Weights of a small GPT-style language model, trained from scratch on English Wikipedia: 3 heads of 128.
Each number is 500 + 50 x the weight over its row's rms, rounded and kept within 0 to 999. Layers, rows and columns count from 0. Numbers have three digits each. The size before them is the row's rms in percent of the matrix's.

# layer 6 MLP down (transposed), 1536x384, rms 0.193, rows 590-611, columns 128-191
097:506542443588571435441511505413517513552531413540512526555547522469613481528479474521627480519462548412570614474484489484464463427534559602471545512539558487497536476537501507492555511522408470
097:513534453642521559455570508454516510496528513562523507442444567483553503558516497546464428519454494514427514516488531551473559455471554534523404482503545572631563486478528427572447581558529527
097:476460476499457496552549573405540504580478450458438552483461533498594586416479494585511564495552578559579585511423478470556520407514523508570479541504530485535483488472544536479529432524464452
084:581484498490424421435418439421480566493489502536580498442489493510475572444510469493430575573370513572492518579475464509468532508452434469484484494409478548549520554437513467451449400477455425
105:590414502582514513404557465510489457508372496525527552569471512485471528536510552457526572557472436505481495530529482540527565542481506542568561562384470517539551486488498543534503509526435568
096:442442537480521428435476501516517635505522486452406554477494489498454508526495474436478520526481484592559510499514592541420432499494546562524394495413472534482564486550525489544505568474471558
107:483475544477461385525427525561530469406501541505587564538434398549478501512535524571462497568463504692454472444457375508470473494492477489527499458408501472530504519552413477446540441543554480
099:445532411549523490543464475431446488498541562548515504540619431585467464479567542532547523473562446497493537492545428495429514493435524459508493543536463533436531545475497468380421463492483483
092:598443466639528456451535494532455529519405491484446521468515491565435524485527445527454508491483525445440585502556487463534505330544584478489518530450498549513543487502494419535605617551464438
081:530563446414489542447517476553432527542392609494442506499494570511505483524517505480473440512446509510568503495521453568584538385520535475520612603481505526495508424449440528549507464451501597
100:467553516469509460560557590477534495607467481431608462492493482560539502429488501481514542584569553506499528552469528507399536536484657456538470481539537524536506438569439478450458529449431569
095:620547456500438438582467473521500538474453518552499462426458504466417597516444473451584553507490467548427538483469415476524518510509512426466494445345518519448582470460550441518457598476461549
098:577514445515537583522527567454462534428509551476456578498505561566570500625576430538499496428474572477537539559469516533445453407510481486451508575523493462498501455628495479448452548511467483
089:538498477463504513526425484554600491475519469518470476525459501544416471444556424507444417484515529537427617507403424525486452565499443523537569509488431554463437518508437423538510477423549480
104:528480496534517530527471531533558509478459585493502442509491544616454505477448486495478550630613495548577579496449457420477453473566512540511570570524407418502496473458596430449435490529484518
109:530523524416454538466515457543476532556499540522491472478499464475498449510472441508433548497536494520486526489408505504498449471516515506546472404551475664479569600604467518534473512491545481
104:557546486496486494520543468535489558423459482573476528478501453527562488417536487428491533631512480561555501552473524489444565482497534477406517403472500444462513449524444408575450663542541528
090:453489526499433554515500519571515497555507497479442485507432533430552542508555445526473563517523517364478443398420417470606517533435459501553465394441487442477525511473530544513490531500480471
110:473505504485492574498494450614452474510548576460516515450468516497431519587434498490508513563476478527521471462420508521513515506481449532473526489462499510496531463430521518560468443457452538
098:467550510623574542483479611645357507426509563476450500546477580445483515511551388485488452568460498552491494510453549460497549405474481469509538475585497522514505438448475524512539463422450480
090:485476528506492450450526480533473483506471462474489508491554566440421564521465557469446527563556548452491490478400492550450497462545511544493491518464526451452524579439489411527547516401524483
102:504475462615547479479539418416454518574528460514496598393575603538492486485514488437445482634452541410446484548448602482580509466535524557581548474461542469508468454513449535536502481504466444
# layer 6 MLP up, 1536x384, rms 0.18, rows 591-611, columns 128-191
099:375465537424523493456504548566447373506482523454470532509479507551463464569424609482537569387449514515467565449581515564461498578417495478487476426475524617484571624503511443484461522485475598
094:512468529523515512579438518512484535460427451524483456522483530535497515539481454584469550499433513505481436521440501542416511422465390536493512522391471570457370530623446513493437457564622470
101:495483625476481394563379427472445568457482482566535499500433602517441531468413509428392563510513539436440482451496452582548506518572543483493538503499506463467438522527565490503505333558492456
112:471410488412545439451469552522518517491422543468465440434449471491420604469542509541459565493553491581573456500507501524432509484414598481599524501367590476471487465607532480488518519533552427
102:532555544545471440552553494561545460488490366515425510487502487471503608542562524495533477414409514583427533422580525500522420453539532473526516452538506505533519490554617463484574523581522443
104:518475503442396572523449462546473542465551482539526439509444465485454369426583617483536487424489469586464479526589555455541485543503491481533489505492517544545376387532439501532533541531465373
105:500485536413409467440499517554459450432603486398411397360479425510544430497487497548584477521513438511516409585592497609412454522439432462511547505482451443522514571522495434386535481503457471
090:609467521483490513515607594461524436586474473537444518478489523528575541489517463518519375412398540574530530595514507446524400574547419514522391397522506456454549522472504543513534491540502582
094:454473531528479555513471536488625524529494577510574546466537571482443564427505524561462499508484552512489569540433451487510461534521573527536411530525408527573502561453535409573585461544471450
105:469551475490518567521583481499505558487623404564491531427472499563492477454478434469447436523542503560465499596504507459447501475482462577542484543524474446442469446438472487545501364611508524
092:452466407396449414449490462473509509536486425538489520474412415524530462485440502524566509592456453571443462441490553501512488484534558448467537505574451532541457574527477436440502625580555567
094:505502529581503448491430522570429534524666398503472527558500499532371486589510474495489504531517518471488462547517513533472534434548464533537482451448486382464545568557560483501442481475602440
096:511487562399614575515593428522543450490504534546536465441380479505517450456480470514585565501495542453438517544511529564460506510490456489502573516465560503513355408461441558475621540507489506
101:629464533452564539413556409495501464562513551446592456482353547507438463542459514573509474525532436471466502520595458538504501559480461454611659508476549482543550530506500542435494414549516543
112:479494503542471525522576536457490590476495427367562488592544519511571518418447573533499495405525461471538510459545463443561449575413551606482509474483534555504494552409538566496520536421562533
100:503464512485481445525536491492535435551469395445465465552554477507518482500528441449398489465501496560545506491531390491566548565521455606496523520486542538528488503487616547572487493607510507
079:500470568585494516485546500537421508546512430528548510511604555442389487469395581455501508516497508486572531524564513510459422516525436517444621523432562450466538509634440559521501502570473593
105:499506448375495596503487463560530525452490463424565427543536501520503413480499433477527517484512531542425505334564466500538532475530500458424423528451540486470499524541474483512495459447453596
098:522461414445508529443473475481489550504546649502500491456510419538522467431635488489480432517576459488487404479463537517512469532495563537417520539479491534612536465502561536539568528514569554
095:507514502388507424486559470565522590460486511487471506493460572508525431546419537531500415664494408448482561398452443581450451495487529508463496452510514510509438529508569492467475515554454495
095:618427471520476486597453527478515494509516497577503443521463571484529487476516485517508528457521575500486484598490512481510524579517459644526512517578413449535568537461529522556540527518459460